From a checkpoint of a small transformer trained on Wikipedia: biases, 10032 steps.
Each number is 128 + 32 x the weight over the matrix's rms, rounded and kept within 0 to 255. Layers, rows and columns count from 0. Numbers have three digits each.

# down: layer 2 MLP down (transposed), 1536x384, rms 0.0365, rows 716-784, columns 192-287
# up: layer 2 MLP up, 1536x384, rms 0.113, rows 717-785, columns 192-287
down716:142102148138147134126076106088157092113108086176142113081151050141086110137142089127078122040087056113136171149171138091083125092119124156125210172089182133095175161122173175141106162122109147154120115161081193151162157137123142107086069141143168170089141147127063142165156108212154108225
up717:119185121127083137128136144142076174057129167142146126117123087108201147155096147116120090098156074185111150158161066096146196139109132157166068045126106147172120173217080102099073212148075116140196178102165132112087131086135066076099126088068145194163103148079058161124090093169115147108
down717:176191107174120112089026038165178116224165032133038131126185197135163130141126153158136163162117131088051073156147234069125093166132051186085172152129117095128096124134088117152081089153133097142073122143098131114164157187100168124128116217115183073130148086118178107117072103142157169208
up718:097139176145136144031133182075107084110124122116147103150079104145162090109179099140076125130096107000045126072109102195124120168191105083217086152158118183084172087176182147145121188106107205078156172157102158076082161171119158093105141115097136140136127149146128127155133103169123148120
down718:144040144085125164183168094114217191151146123115172160171115083153081194142088114109102153106164137213115135190093105137074155198110163189085174072150153181152142169138037113111216118090102081166161155105149073157161196191228041141145072157136109146062095082068165121125236127137225131118
up719:093167119150127126127125128144114179168111107131147125116102135124109128189140126107098094121102095101128105151114132108123106127123082119126138134139139130156074127080126151121078104112155140170096159110174157108111111141098127141132134144109144120157153134095141132124154128104115108127
down719:130129077128062078116134152107128098121114098180148175145119109099144183188095176106130135117120090096128110122132142128143147102129077073148117134132181090122160127128108115156146122111094145123183119095127074170184141153123089152184091136136121116109140133150141142130091142109137100114
up720:153125116114108166164131158086138155131094149161157142102102141129135165133110113109131098083126125105115168151149151125154196144099125159136103154117109171105147128137112141132098162107137177135118148143115126133102136094149112123147127121145120142141150113133132140176131149164115106103
down720:101117152099129117116161114161154110109131092126130091104148114109115113140109140151140137125123114103098132127132164133115110139114122137172197112105135097161171124137100107102152131122110158154142121103122125109106121146126142108127102075185113104177142151111141142089134119106120131142
up721:138075126159108134152147152132144130120130142123131128095115162105105148107139127140133088126144154147167118166146156130101171148132097113128130073135132097137135147111156164118164132124108137134129141124160120134151097114180166131134118125090105113089102134120129127111106122114137145146
down721:140117150130136123143139101129144147118115110122146102113159120151157127111119093157100142149108121127116139115108141133145119098118126098123140174148111102136174109176137122115147156104073150133102116132140163097105124123140135116143128121125120149170110147143141115114145114139137135135
up722:027193141146151181041134133199130164115091101173157099144093194090248099109142096144091180148203140110132154167083104146096118196121140079176113174106114075098090093054121100126091089115131088255147116121098102144113158118125149128063098149175169125066136106110078144156148083177223146167
down722:203087146182110111190136110129145113113172123104095116165081112128038205123167141128135106083125093174170183084148137062129138065117086203128144126150108230130161182159072202100113106129127224061097142163162050142115108102105176103152187119076079127168150168143144167093113127132035128110
up723:112131092140121215157114138132062163088080147103097063151108138082084144126126169137133180125219093149113118132152094168124161086134164104164183140105078104175148088137111122046164153116157164108100173135143131158063110092148142123135172171125138187109148122168175079073092156112096112139
down723:148121074145164184137161082158083204051080186127125089212078115147161116078102155093088131171153123162070082145151063183208086113224166082128108104128125113078145121149096148133160110147117126070083158106150145133087114035056139133147159230081148140187156156190177054092200190120205093138
up724:124134140126134087135110098133121137147133101116119126151153106155169158120126186112094166107140118119090097092120118153091117152125154120098137122125144112114120141141160125124127106139167142146148121156128118096105172095161095150117137153121183114113112106153124112125151117123101166122
down724:099147150144146160146122135136145088100112106121119123096134110136089124129143091132179099140154094138140164137133151110182131168152133102132094140112130129136108106159125136150119146122118142129123131110088107115111118123143113120131116104132149139146119164131118157111135150129153135109
up725:093137150104091058104125123134209133137136069138153061133126103136162061110126083153080106153172045096136112030119126144143109226145162118142122134150115069074118120111101137123153084142101113190161147108099089090149131136093101135149117125211080074154184119146092158111237251219136078108
down725:168124085121170070141126091112076162115094098113128135123113185085092125155133114105159174153086215102064082165180084108132149000112078101128144168111096133114143119122160065151099227141162100122104095119178127140100153168141093104066151160086142150103109131125154136152016002122139157136
up726:137119159149075114136126075140139150109086142162119121141108134095146133116173151147143116097125151136118110076099136100095102143154138176149117118145095140141155130170122137022114122143126110177165150074114124124097138126119144117103140141092148145125116128137129105129134135107151159134
down726:163132126138135087147113180144145124129128113112098146121116128143135108118086109149139143157143101127122106166080143115142190118122133111110132148095133098132092119091150141215124138090142117103113117200121129101148129121138126110154130149150081107158146125084151129113084149162138067081
up727:173098136092098105127112156117138109120109103110142139130137128083126138132136144138133148133138104149131146142156121097120101115157150103105155129113144141127126128122142098126132085109138148132103113112111121143145086130123137165117124132128107157122107099123178121134113125120140138122
down727:135135101143100134119146127147123109149103122125133131125146157142109151126115127127136168161133122172132126106110114125137123101117122172110101129123118136155108119111119140126143151116094095165112110139115122110141136118133098127151148137097119139157137143141110149134133112128143144153
up728:147099109088122154085106111123192162115152133119145097123111110152113110158151122140149167175124080119141119126077074110122106171136177137097140149114081115153139144117135150108144135132149110148122154096097149148150122123120132110168116073121148150117144127142128088131131129173090127123
down728:095122133159133149143138121127116126124118105120131149130153126147125135120106126094141148104124165135100119163131137122136128098127131128118124129097131171132165168126100116142117132116110132136152101134150116104097114100125125159112114141134155156129099115126103131157116138104141117136
up729:197134213129107178176171088159190117112138255072016179019154070077096202239102156167113153159159159124148127132181091175255146082143142105131085103107170100157117154193044154128131128137121123027144156114100116131155099137147075000065048090114099161185115111101144074100092187131115198120
down729:154124069048167120135090177093117156167110054186198118185119128142128080104091178107138156081093112002122146107093190106028120153063103155157123143167094186104138065094133131123058075068113153214108067215166095133142149086133155231162240152091178138108088075124118092167101149158076122020
up730:101227102075096099127167131063118175129160144124171187169089129095085209128105140126198062108135132142164112063173112130092157218120141160172078100101093148089090075161174078154073156074101131203114105079040099149090120124182089061096142144167094155206074135037118122190129102124152137091
down730:152113193098103112127107087178117086110123100204092135113166083097151076099135170169138224133088118125141088139061156154210126083092113123098167148079123130123191188101128094134140092116109109131099156118142111104135155096158164132101149145150129127116220123199131143097112125168129114193
up731:092142116031113255120190126227054128093135118134109122177108133099189125140112070113127113114128103071092109137111123120064104153150100049147159156146114161136114104121134246096139198065094065135116161076136141116147098086121132159136172161119113131097090154158161056135122156186123084102
down731:191136058138090101203136142105135161196089152168125143154144191118054162099095130130150182124205189150073172183182067093119075038127114195131133136175107132111147031182083187035070106140079161107045085143222190096095137182168073104143066197203144135098156113150152079134155129106083189116
up732:144123156155147117149182105136117145144135194147105138177054130148142098068157174140159085158065110132149160125175111121123171117115136215155113093125125068155094100102128171137099146041099120127133088131134110199130167121145146125075103111121140180194109166173196095107107080053106147158
down732:137150071129157095081058126142121038108099115095057120090159073091099137163087102113125180079126137134137091142075091102141131090155117144118196163138122153096135129138160071170075139162193082156117158129094128079152151159111096105167103182182116081076164059095064135153139155228139121112
up733:130097148123176113187136169154150110164080102162170114095154100112074176081128149139088087117150113146140080142143139174172152122165140099141156084124097161105132142163146167126154087093114175170169173188170166199119169074144086129119106157121121122129144160129112098147115077136151167112
down733:134158126130109123062078074087144126168154108089143152057130170145145094158134157064130143121132159092088093142153175144119171103142094145175135108147063138073129171116149143075101124113166120149135173120099185109099143109122172114185135127123117112137169099118103099159161131116134145153
up734:056116067078164119112134181165065133164108033130144136048063069149209186075144228119073085038169109060200085105090048163117193165158143076149148132116105134099109103124227188125148155119119030164149117221174046059183143115079124187127134123202171170086146145143153157099144148084160089152
down734:155101119174197100122122074096142081112086188120148127163183145116065107199132017172220121196084141166109221130129150108139061112051086229182136174075129134173114179117065153211166141091145193121115167086161214105128119129160176115101077104071017091083084078116158164097177035124129136110
up735:134147159089153072031143131172149211146125151131090192116158104138151203107128175179177148193139148086117092134138107131209139149157152166112126136124079177098114065184120097047102060123126146169134139127157156106144167119112135128127128110079161145100138131081142133145132095174104179078
down735:090155130145090087194186143106084142157171073025131143159135123199124156162166118093117102053160103110160172150109137077074174138116143137165144163119122142085203097114135173148202158155161137137105170127083116174170112175169182087174133137145144098146141150152118137090096146157137105145
up736:123112146120122099168159109136138140132093156132105114164138159132118140100109153130115114101124126120111141108135118169125122116126137174120189180125124079128149152143109174120112106152095124113120160133087106145136152148160131121129167133150087148141128148101153143111113132142126149104
down736:105113110117093107084137091108151103164141123137119137100107118121150166150136130145129122134132144153162138107100132093135123133114116130127100106125109131128148125143152126132153133122163136137145103150161106096126088068080121121149109105085122134109129113179087087138135141135139121151
up737:107125157121095110126170087108079140122138130174129136120142113099155138094112143136131104136122148148107122140114130138123067135137149092152116156135142102139150125098098149114169131107150129132090142123125131125126117111106128139155104105090099121148114138101123101060127086123148128094
down737:153137096143165077101129111140163076126118145092121130134142124138152130161144091133096126127110112135151145101133154087142151097092111151100129131171102133087104138138121131149118153177126118113129144132113116141118152139141129122116089121138097128113133124190127162187099166148146152137
up738:086175137091179056081102082161155114056124086150058144063140088127064122185119193123135122245121099112164170148117076123165089161075174099158185098119163139111194203092138120177143060146140133176162131071183094094112108107170134140146110103159056139128167146112119126151140180120149167097
down738:144130148135121154074182181096095144203136173139145146207143166116154095098111099100095135036150197122142111130144189113075146083135062162107120166145143112147097090171112149075139144125177119078111146145115133152093129123122121141123070126166207107107104155133117116139172071142094100190
up739:116170108133150100148132109151084103116130111127139095128090146103092106158121128198084085145133150128134161178135145140121126119116131124096122110171154113083111160111133121131098130130128139155116108150151094127092162128141121146143127143125095140130102137096127116122110145146106108108
down739:096105100142111112117098126111124086091134110140154160142132133149115149123142124137133141154142122119133134101114147131113151091120130162170113120117152121123157124102160120150111110101154120086082128109146107109169109102110147119111073144159129086125122148167122139105112151134158141150
up740:142106143114139086163144123098093177115212126143148116128120172144155157090136113154163174155184089159122101133058047097100123142130155115135098123181118073106160127155134123095082090167169176106084146082182163091113105195125136141135106159155135117103099125153105117122133149132148141109
down740:137079102145184184137090115118154084154095132140135135093138067202078140117104096092128141160103145097116105117144145055145155111184098134133086105110115217174094121101147130152161136141069120161153113163119155180151139097166120111105135102140114139152155167117121116172086118074112138126
up741:108135115081108135158116088167117121090146150108130102186139126135131087128110175148118129149124158114139087162146058189117144120120093133167148166127077127140117099102111124142129115176129193120081103103113134128130147107139186120092148102098108106153111100094082173108123132149074138110
down741:096087101105151145195107127155144106146108152120103111155117143171142119166130123119120157119128172097167101145140103146113091089069118115136131117137151137133149197136087110110150139119124141115133111125132125103149108100138141129071104146129093091131081110164106182110167135142096074153
up742:164098102172108075114183142074170130114144120190156083125166135136112121138127132149105064125150122116116152129119114143117083196110138120139055127147079187131109132127099108174149124123148111102115074163153151111110129135082101106153137106183117101190133098121141129135120164123128148113
down742:118097077149082125084229153084164136140081131179183118157148076159152167132145099112128107151164113145119183134123174092141123125106098113107111128121087164146119123164030146190152115163162123100121091105148152125102091145073087133164101115169120062199111151114115155137161140125069103125
up743:093172136154136094078188060118146131162104125061128139166095158098202097147163165094122077129135115105146168143130139185146134145175152150126092125127097166172136104082128102164090095102169059164123169137137096130116126066184085112083113093133105136107112140190137126079144142085138132102
down743:114139127092117087143137170107036111057188131100133113106133145120121157111119124090155095086107134096078117131131106142124098110086086120127149159120159098100107165179155138078140163173133165123114191149164084151163110152113096131148117158111147149133160126080134053125140205158078131150
up744:154133159143136115130097100131108122104117111140105156086096114087136157136124125131154145140150127109108093093090104108135114158125153140142077121147140178135130105130145149139098122115150138169107134121118154138111118149119135121135103153134122127126133186137094127124105110152108109126
down744:166137132114113142055181135148152127115111144141158138135158195151177124163113116110104148130115125108116111126150118125135103134117086151151161162097126169096134126150101095116123114157151081137164143096156069122144164123151081096122104110103133129157151125203162104148105126113142129102
up745:103154142121175122134128111142093155089145128158167116126110100114091162148099139148135098101105150117118159106142138133168126134114172088120121109090127121130121117096113106095124084169182136141135117135131085133119126119091137138140151105153143139156147143130147155134097125102188135119
down745:155138092117129148105096114140194128162147131115091124112166156130138139141166144128112135106112136145140143134104147099112113127127119127129078151096148121129134094133104143150139149076155149123135137183124128112162098123122137130131125159120104128147106133132160099080123102155098145123
up746:094048132101166121165118084106102104135128121147127158141105108105127103122134166160079102154131135121113143109141164130104112128083147145149124139134118180095162128127125122084087090146159124112143079171161116164139129162120117121157109127137098094088138092140099136093130129120142154098
down746:114189105124060091110159100096111158116104136142070116113127136109110160122145091099110123078107116115111118151073109095145106153174123115095138107125104089155095155120097124150179149146083126144125158102088112082106104120141126156119149105109160167177149165136124129139153129112148108123
up747:132150107093100139096208116125157164148122208082117104145129129192109107132145203153133187189139155162103073141183063149180105074088187106018194178085100126173164091140148040145165117134141119122129098125080080180075130150137130164135149162166161127123130173190169080088192067059150109084
down747:100069144154152096144105110139119152144148092157153150126086101104130149049086066140086069056127087081165148135011210110123152131118091158223149091100149112057067165156101233176117093188128102144150163080176110064141130117133129092144147136091065080138147054137120137110153126100092115119
up748:124032125116160146121195136124141130118109167076133132188118139126140120114119146126110098116106114128151132139082095135133102152131123115137159114177093122126166143101131121150130146141087120143120159111125118125129127142119111114145120061095116171108140184153104100061133158140101155122
down748:138203123114108093122100122105138131148137120170111137119114106127123136152167106140150165150128133160141136106114132112129125120108144151122112152095129135136130116134131118127121110150113116100135099141112125126131121108163149108135116163148158089141109093137112169164129111143175120154
up749:154125113153155103152133105169104139091131093154137161133160083107160129091149152162096134121090144141195108163155120109108148129099092136154153119115126112138155133117157132073087156079118149107142166081122103110122095129137111141153137085163142168168157097106099114137127119133095137139
down749:124139118125105136110114134126085103107165140080154094131125106127198096155154150162086165097163105104130146092141143141123101116090186131125105122158148095103083089091150199097119114170130133107086145114132099141062143096082166073150117123136133057140087104152153076138138154117118113158
up750:133138131095102141101105138135134151119141114093126158128132129132140135151130137119119108113096107113139117128132106161115105127100112160117124121129135184151135098157156147168118156174098150160163131129148137125125140126125107147127135135141130139161125138130132098142147104104146101117
down750:056154140082083098112126135128139127141106151129127127111164161188098084120097100135134117090161136138111156135161105148163178156151136121135112076137126109076154167151131142170131152094117053078092156121118117131123130107132104098131131091113125157133122135079148135139138155103124133164
up751:172103146131112116184160163136121131085106123111092078133168121152141140104102131101112169104163102200119144087141157170103146112130124148173122118130127145068103146129089113103159144106141098151110167160121148136119139153126096144145091103131069197092157102098135115109115136111139086111
down751:135134120147125180091098115137157117152134104159107162114127171144132146144093148094117140171126099082122126092117118119122110109055126129120119157129104150090091108148132117167129110130146160136104137071135112117103142126136175137115163149128142092158096166119128152111131148129116125148
up752:118083173129131081184115098112144156123143103188166165112122088121122119142109081196103081122111166127159103122126108178124151072099109077139210156170132032154148149159134092113128106144176131034114125147108122117175123156052169133128139101079070145113124167148115123138138171086155198073
down752:128061125131077053152135128139146167097100148168157151118147107179149169184212104112174092114148088108096152175104073128120105092098128120154163128160136113140112129198175158092098141132154108162168119126100104129143110108079136154124125118117106156188147130093151111116108143122167132160
up753:163077120075137110143143163180083168080130156144134168154108074147110120079115111114165123119144193113175089119121130098171144112144099105127171136146114133137148096165160174142151129130099104157136157154109132158098125126132111105123153150129134126104126113109105161124089140151158157127
down753:117169077103105156104132102108168116198101134109081144106104148164126132097163151190120077120132086110079147131146108108119144136154170185132164134127157143121109092078108101053072137100142150084085130121161164132096131186173150130111181122185176096166139104067164077154149111092151128146
up754:094091126139113144099147109090123148112110097122109153176141169135163072139128056109153103065091141167189097115115137132120114106068110180095142162174119086131122116122067055108127157100091133089186081168110130103124105138071140139183161127068167163127123107126141150196136114137132110145
down754:150147099110106138091096183109165114161103138113117169131122157133130117104152169072106123200160162134127101166092149171159096189135129077131182116064145132161093148151183215138103070142187036101136170143139126101151078087135065162065095142141119124113122135118130119127063118101115079116
up755:123081163123117090142148139126147146136118110126106165131088123121147117076121157138145145150151137128105124133158082127180154089130125121086145112152123114181129118122166149117131131182088137159114183106152134121162148074122173085129093139099124128103127124107156118116150123114107169169
down755:129128100095123103092124125133123124090125137138116135098111118118165155157105142166136105071067167140077139095100148120144108162149160144135133093107147115163181089113152128126137118121159197074106117170129141084141088168122163082135154152151126162130128102154095105126129130124117074158
up756:110113129104110168149164133126107150134141086099129153130122106114126149094148164147116099169124133148090127094079117149141144133133125143219154153155130136118148138083135145121172100080092178142140127094115116137095124126102153127118114199201086152158180106094181085061146150169098112080
down756:150127164146162117091116148112120094191091164135169089124140128154091109142136121120131148194123129110153125169158156114111158129159108099102089082105125132129077135113126089085124172112133139120161104137147115108121122133114131127108127087088192123109148142165111136190116103138153136150
up757:106117165093120094172092125075141155156154145122125070192134129149097120125171163129117110092179075095122187118139120126120137136138152106129141131142123183101172154154129168092136074158128102173162116181119118154088080100134091149092099088200092080132107128141143167161071110173119159111
down757:133153147141139117128120088160098098117084061127133143161102140076112141145113147159131116169072193125145141138156175099163121165143124143104105130117133133139127155133133103120153148116125143084117122069119150111117179130164141145173139185099106148129146102168162119121152111116098085112
up758:134120112103124146142112157129127144116130156118116131107111129150134142130140147114124158144124125125120131140115120120125091127132135122118142146098108128155125125122118126140109103141139126137116104135132141148120111134107148125139109137132132109145108142116137120139157143151131145127
down758:112116123149130123122150112103131140129121136111132141138132137129128116125138111139154121114135132135133105085137124120127146133129125134135131090124145131132125141121117129086137139109133095110141141127137132123127133128161116108127113114128119155123132121124141147110124099117114132148
up759:110135104073088065131122171104143118137155096161160165101139126154108185101123140155140102026135138126115138122121168130144141155137089178140154075117135153129122090141150114124125132129121162101103102083148161188147115101137149079160131144122070151211144135133100125137093185170106180100
down759:150114136116135173125095064179142127106140162143098133140140122102117122145120120135138153206090091124147144141128142153142126085099109157130087133153047146124171143086140089116134123152122098117133170152135111135117128141097137145110134140127177062102122122078124137158123131098160121129
up760:148190149145079157084101070118123181111080145123111107162143171093160113113152093108142090121121144083167151145171182110133139173145085106152157135153116132083112071122133080131085106121175098171118050122078090140174139169077100038096137114138164135069098144121090137124175121142133127159
down760:150096146142082144178126107081183162165115153161102155129095147106115149156128047150115154061109115133152165141136125138166127113068139101209129108095072146147147149158164158165123094163141160055096177170095073190081095114187146136112103179114149151078163178112137088119094172155109104114
up761:118171135122129120120119095121095077113196140143170111150058187104160147141122123112099139136167154119085181103090164131078094183129099100133092110182136123101098105166126154103171108108130090087168137110144120173156090141084077117110081160146125129098122107095078155110164125093146131123
down761:145107133147187103143088148150154153160115065148110178103116129179104122147105134110141113112052182056120078171090105159140145138111130203117145148088108185206142146166153136160140149176138187088108139115138110122081160141247123177120147147137179142119107132203154147152107179129118117110
up762:118132150143156156116166110132097136133144105128116143101169133138138170150126122091131143087153173078138074148120075082139136158109103157105136122103137134139101107110102134116144131144099120109115123153064070107085155190127102102152172141179151146176121132145135125089079122139147120161
down762:127150134127133114117111134135132142126117096130134101142146139137140067145138085138135063136146108152152114144099103118121137147151140094150118135104145124111120106170161122164095136137130113175122122101154169123167142147105118166126106127113103164168172121134121162141164082132111145112
up763:108083086187105097169152151016227165082071143208183132125237076086164124171152098204135030174131167099170173197119108207125135123106091044099137056190094183209124120112186178162168181062177059123144139170118091095122069097012052083075154115207160125254089094158105130111182139135139120057
down763:136107067159081099083222162129224216172074106196162122111197031140137130208135061170156045180143137177146213136084196141078144115064111041178193093112107157218156094146053162162184141122137148143133126094070091108084086167062119116165103097227055100255153125154101174077205122112175126084
up764:145165110150071101117134202138140166155070092128115089120133105107124013082219105115089059109181096094158155135139124224062119113079094154110107126130096074154110178116110094154161114129120133173183158112119097128176189122147192174195078134088164107067115111123142162104060151124090167139
down764:136142128084182137143112119107127137119166176093133140209175146102196148104129159150172161049079133112137115098146135109135173184152167058119149202143129131116099172133110166143121120070141088109112104119145161089043120116075080089127187135154081091156143145144177111053133070144159085147
up765:077133143175176181120193147126127093108154084102151174152077143107180093122071183114135170107105153194147166146142082182187066138042162123134087095101095156067151086208118194116127159112162107188232165142184116088129122137130168063091079114124189102138134108077068097097181122095154105181
down765:161107085160075090124030091131162115159127143180104070115172146113053154160144114148177066155094123034088128112175152113025168180166052121134150108154165102166179147104150089124106118159088053123084105131118166150085129098117139176159106173130038123131189116129114111129097177161119131118
up766:153109100154102108127130120129120123136127134092106127134145137122102109109074141139123166166120133126146133120124150110154144113142087119107126163109145087129129174106124112137149108136161090101128111107129073113145130133123110173144135142133134128085149145114142137154086122148104125132
down766:129117138155159149161119120106143168135121146088111149119119179221120126120189123123155134133150136147103112128107119123125179125101165109148110148155101163126121143145126111149159142139099127140125163159118126105132151137098153111121130163132107193111132101144148134111119121159123153144
up767:072174114166118102125138139150126188131073141149161145131148126060195104150110108105077085110128118138111128108109169189118145126060106160159131150160148161079137153100120070130104147142151136139114067108085078136167124178079123101167118130133106088103173105150058168096108134074146123076
down767:195102085113073070100146151075138112168141139065111091177138104201129160119121154152180153102151088074106106122148136108126140142176160125158131145161126120166136114152097160111141173128050062200121125155137118107136160102110106117095121183096161136122133129146165127106181109163142137152
up768:153170155198165164186204184100174149064139173087150172065199076143080162170126103182111092074148156129088099136079120132149206215123125200149148184148102151152078166105179126126128134105176160101136109053072116129154123085127139146122143076080211122154069151099158099099086046204190148134
down768:158238127186096078116131146153154146109137062181149073146133100150098130097103229127165135132111147123109121162081139164109132126136101244107149105134099107146122103148068093150149123078112098112096135144083117184136142122143150125160159074139124138119158069178124128179141150147073112032
up769:132123090107139110145102098092125103081113126104149146140140145119113145114121108144119099128139180154108132097123129181122121136146151151125096142139147124145133140155147102096133100142128138147111111135140117157165154136135146140142173120086143092118138111168100121176115107112163137109
down769:104152143118107143127129104129137077148149104131124120108151131133136133100115154062156121133137102098140138168149150094102159162115111132133093147127137121109179110127127128116125139122150057114140144164128105155140134117127144101124156189156157108168079144120132125076143137137115136166
up770:116117152136084131162131143143117142056116132130111119132099172100133123123138146117132086118142148097102160103142147166114145175112110144174153097164109161097121145114113123139170103115107122112112126147152151126091112111129128122156112145140091148120143118140171106104146090136128116085
down770:111126185132145137129159111091126101146126081133120170122136140113128137110116124101078114141118148158132140118129145119149154128113108135134104141121122132098164107119145179110105131097143134121146147173143188081134063151140101122120157145091141132116115131102086130154130130104127110157
up771:141113144136194187145146227145120110140105174124091117168086150107094083120078082131066117114185219200063110145125124184136071060102127147102173114143163162110070186127198242082161116105099116090088153156149075162125075167104086207159149184149146118041083092183221134069203185074184127068
down771:145141154108178080105151069165156122191204067162049152109042112171183139079147178156133095140042176076113189176123143054162128139065134127136116158023131155103114052105063090208078110129168126137167112144113143120129205181154128075169100038134185104149177185110024091125126041078113086175
up772:136123112128093112203128140165131151148137172109153135118152127114163129098114182156193143151156102118131106133108085136104130124190121150145184131149092137133153156129142135103119120072142123165077108161155184099142129143130116135125098108159152145129081154090159104100146151149097134069
down772:121127189102108148136170145130144157059136137134162151116130171189115121116104087088118187096100108165077106113115143122121073100122146117142080086125121129142117128125123149089167165181131135082119167180113126140149145102156158126175128129103143110155138154109105115135131113140079124148
up773:181096149125146157091029154190078104085110125111092150147061104067111087107208079142153125153051049147141130107152121174168159113110071167219115139089170075221182107105055193064196128079175083155125084122138171195131100101140091149170093174149148099107118098129142118163021185177091091114
down773:140164148137077167132229131132104168141138144166131065130190148165106109203190175034138105108145192110206092191132196105125119143085220164081115149177107162074063138163165109147082123167117115188139122137095124068095101137117111068108095096134031146204073138198104111171200111116087114128
up774:122088109120113118139165151125135150142122098158098157108126103078140141153148134169123161124154129147127116151162151103112093117088132151119111133150152128137166172159142114135133141149120123106098126118141119125129146114123129124127103133158077144111139139096152135100099092159087169132
down774:138123113150080105124135110119125114108123121133179101104125121166118062135143081121144117123080088134124130134109141151148123173153141130166141138094108120114068094131127135139131114145147099151155143177114132121154098155138127128154145109086135144131129103107108140145094151122118065122
up775:178078125109102144138126080159075150127141112139138139088169106111167094100093124123089118155050193145113158081166125155153081214126139137148117080055179127117142115143144088064150086105137140123115016168092142099092138145144119148155131118109121161143102066105105136100072170131092126139
down775:087128148129171122088097144147136131138124123126144082139113091160152170117132152114166175101149100167130098162114155120117137071165109109154126165153099128147161179055128136187119156126075103142109200028117109129147125125088163125110106106124142086111153162165135077171222091140204084157
up776:065055164121135185161046050163099102167098048103078208178176159080107121099178146134159138178175105112147207171138140156159069088071144152163138120137097101142106105108157103142091164169074166121051105138178074079147212111094121097159171107149193144136138143063108108085111168139167141106
down776:173122162120126152062170108153197136161067181143153066116165126161199095108181078108125168138119113123160114105149107115061171193171137080075144125237111178154126137115082190084139112054147093141203159102078133136081073161142154139053097094144134046106053139125113111126029128113086114113
up777:116105144155142145117111132086099143122154111150105152129141140126154134114122129187130162148127088112187118125116141122111118152115141160130117121177115127120137120135159102105082181142145096119095109107131107112139108117153130135148101085142134138130124120114118118152145151108102123078
down777:117133130141119101141111136122154129164098132077169114094160110131120145132129098104132110143112145128106106100146114139127116104078142115134112115125153095136160129129124126147133077112129137137142127133131135135123148159108135118118130107111163127133111152121130155092111122131128110108
up778:102153186095098139096091177153191096148076159155123062104162153111157133182119148162174154108107103101119090147150110201151075166150106106127137165119102122149150159166134175119098091145135062064090112102114145154102123095163146106142120101078079177105094176057160084109042135098132132121
down778:144158088181167163109135104117119107096110071197151187121110107121106165090127142116118118156115149149109115147079165137078151109107090190109159057134100085136152091132153148121125143131094128127134167165126119081185159065161101149182127169167129143156150131101136189162163167082185149108
up779:150130139152083122162086077154117147097129186131139138143128129140152104108108116112070132140137146097110091116115114179134146147138145127065121127171109166123137153114143147132135097119135104157150121135143148154130125175136105128144157115069127141132118114145117152121140116135162092109
down779:128104133103149132131140142111153102126145085122148106095136135159120179128134132109125145125130091147137105148144114082084117105115114121123133115149142100151148144110102132105129136151069182124101144116139106139113133120160143093067120149148138108103157127126120114115152125067096127152
up780:150177166136139145164138132166146138142143149145118075104160090120125129183133121150120073146107068128149152145192094149128127140120126101141092132107170091105168144092139136100089127097137142116077164099150164137190143085177100152149119138140163124124123136145165091106115162106145102121
down780:112105121170124145120163131081098132107073141149133174144138085150132125125161158087128148126120153134140084120095153132162142144109095118117166135125134163117095093155162095128181141177115104139157105140144066142074149162121116096120108089153111122153113136133110117127169097157135149136
up781:168166159130134104140132102099107135143144139109119129109140164162122112134148176142103169121103110118136142142119094156152136179124138110144128141142112114087108180123162115117151186122162155156111145145094095156101129111143129117081111112155157161134093135099146125117109112115074184102
down781:141105133162140101159138104136119142158118125135118134131115177165134107144142119132145140143141125126131125112137108110108152144113139123118147117135128134123099118115148094152157136125149121102159115077091109183122137098110133113103090125160138132131143124099174144163144108127090161156
up782:134188130138116082109138095187092125111131129134096165124061092209077053167191179145089057091127137107140079135147133103130137130122051193150112072148132153150127141128113147159135095087105065170053120169069078203151096162141117124129071164199109134146082141089132067137194197155115187079
down782:103153157036159082164113160116121092097110130166130107142160137134154168102087134177138144103130134139161136100103095130114158199086163105122162207187076093080090097122197146108136115176113137169136118121155168110141126098153100209181169077052181108121165121181127168120119084143151174225
up783:109128157153085104082134118169138158126100136143162122107131097106139165089120135170128090117133125095158181065105133142124137091199180166100115141126139162111103151144182171132105126115156105132136148088106138159081153140156080129157162141120167128110125142110125130135122109143102128130
down783:161048104110094129100127099154099115145154114099132143126108120163141107119139165080158143148107124125134127126126140099100147147130078107162107141147135057141042119110131117118097163119110156142181131157176174133150108092108141090152105131154167150150140115147159109102134129086188133136
up784:126067139106099091118126109117121125148149107141098174070123192106104140101135119072124125147090100165099144087130128034085129118119119144144124139129142170093164192105166102093112052083142137153109108179131109168188145140106109124099125130115114174123101100122095142073063213103114183237
down784:177152088142118158119163154092125157103133151157117047240128102159189136112140119145130146119113146082157123156122159206156156132160127118099110075123090082159110115138112102157153152192151093110131134063145139149098162066100123117145084092144094128151163148089149153144208043140139065043
up785:104095096147137198168137155198136207072070151128129123199148070195108111148069081168121099097109182185093123111161150134121109158122203150105121119075120057117143054133051093094106117154158107135116072111123083146178129140108099128172161109117141079125111145116147143101178169166213102068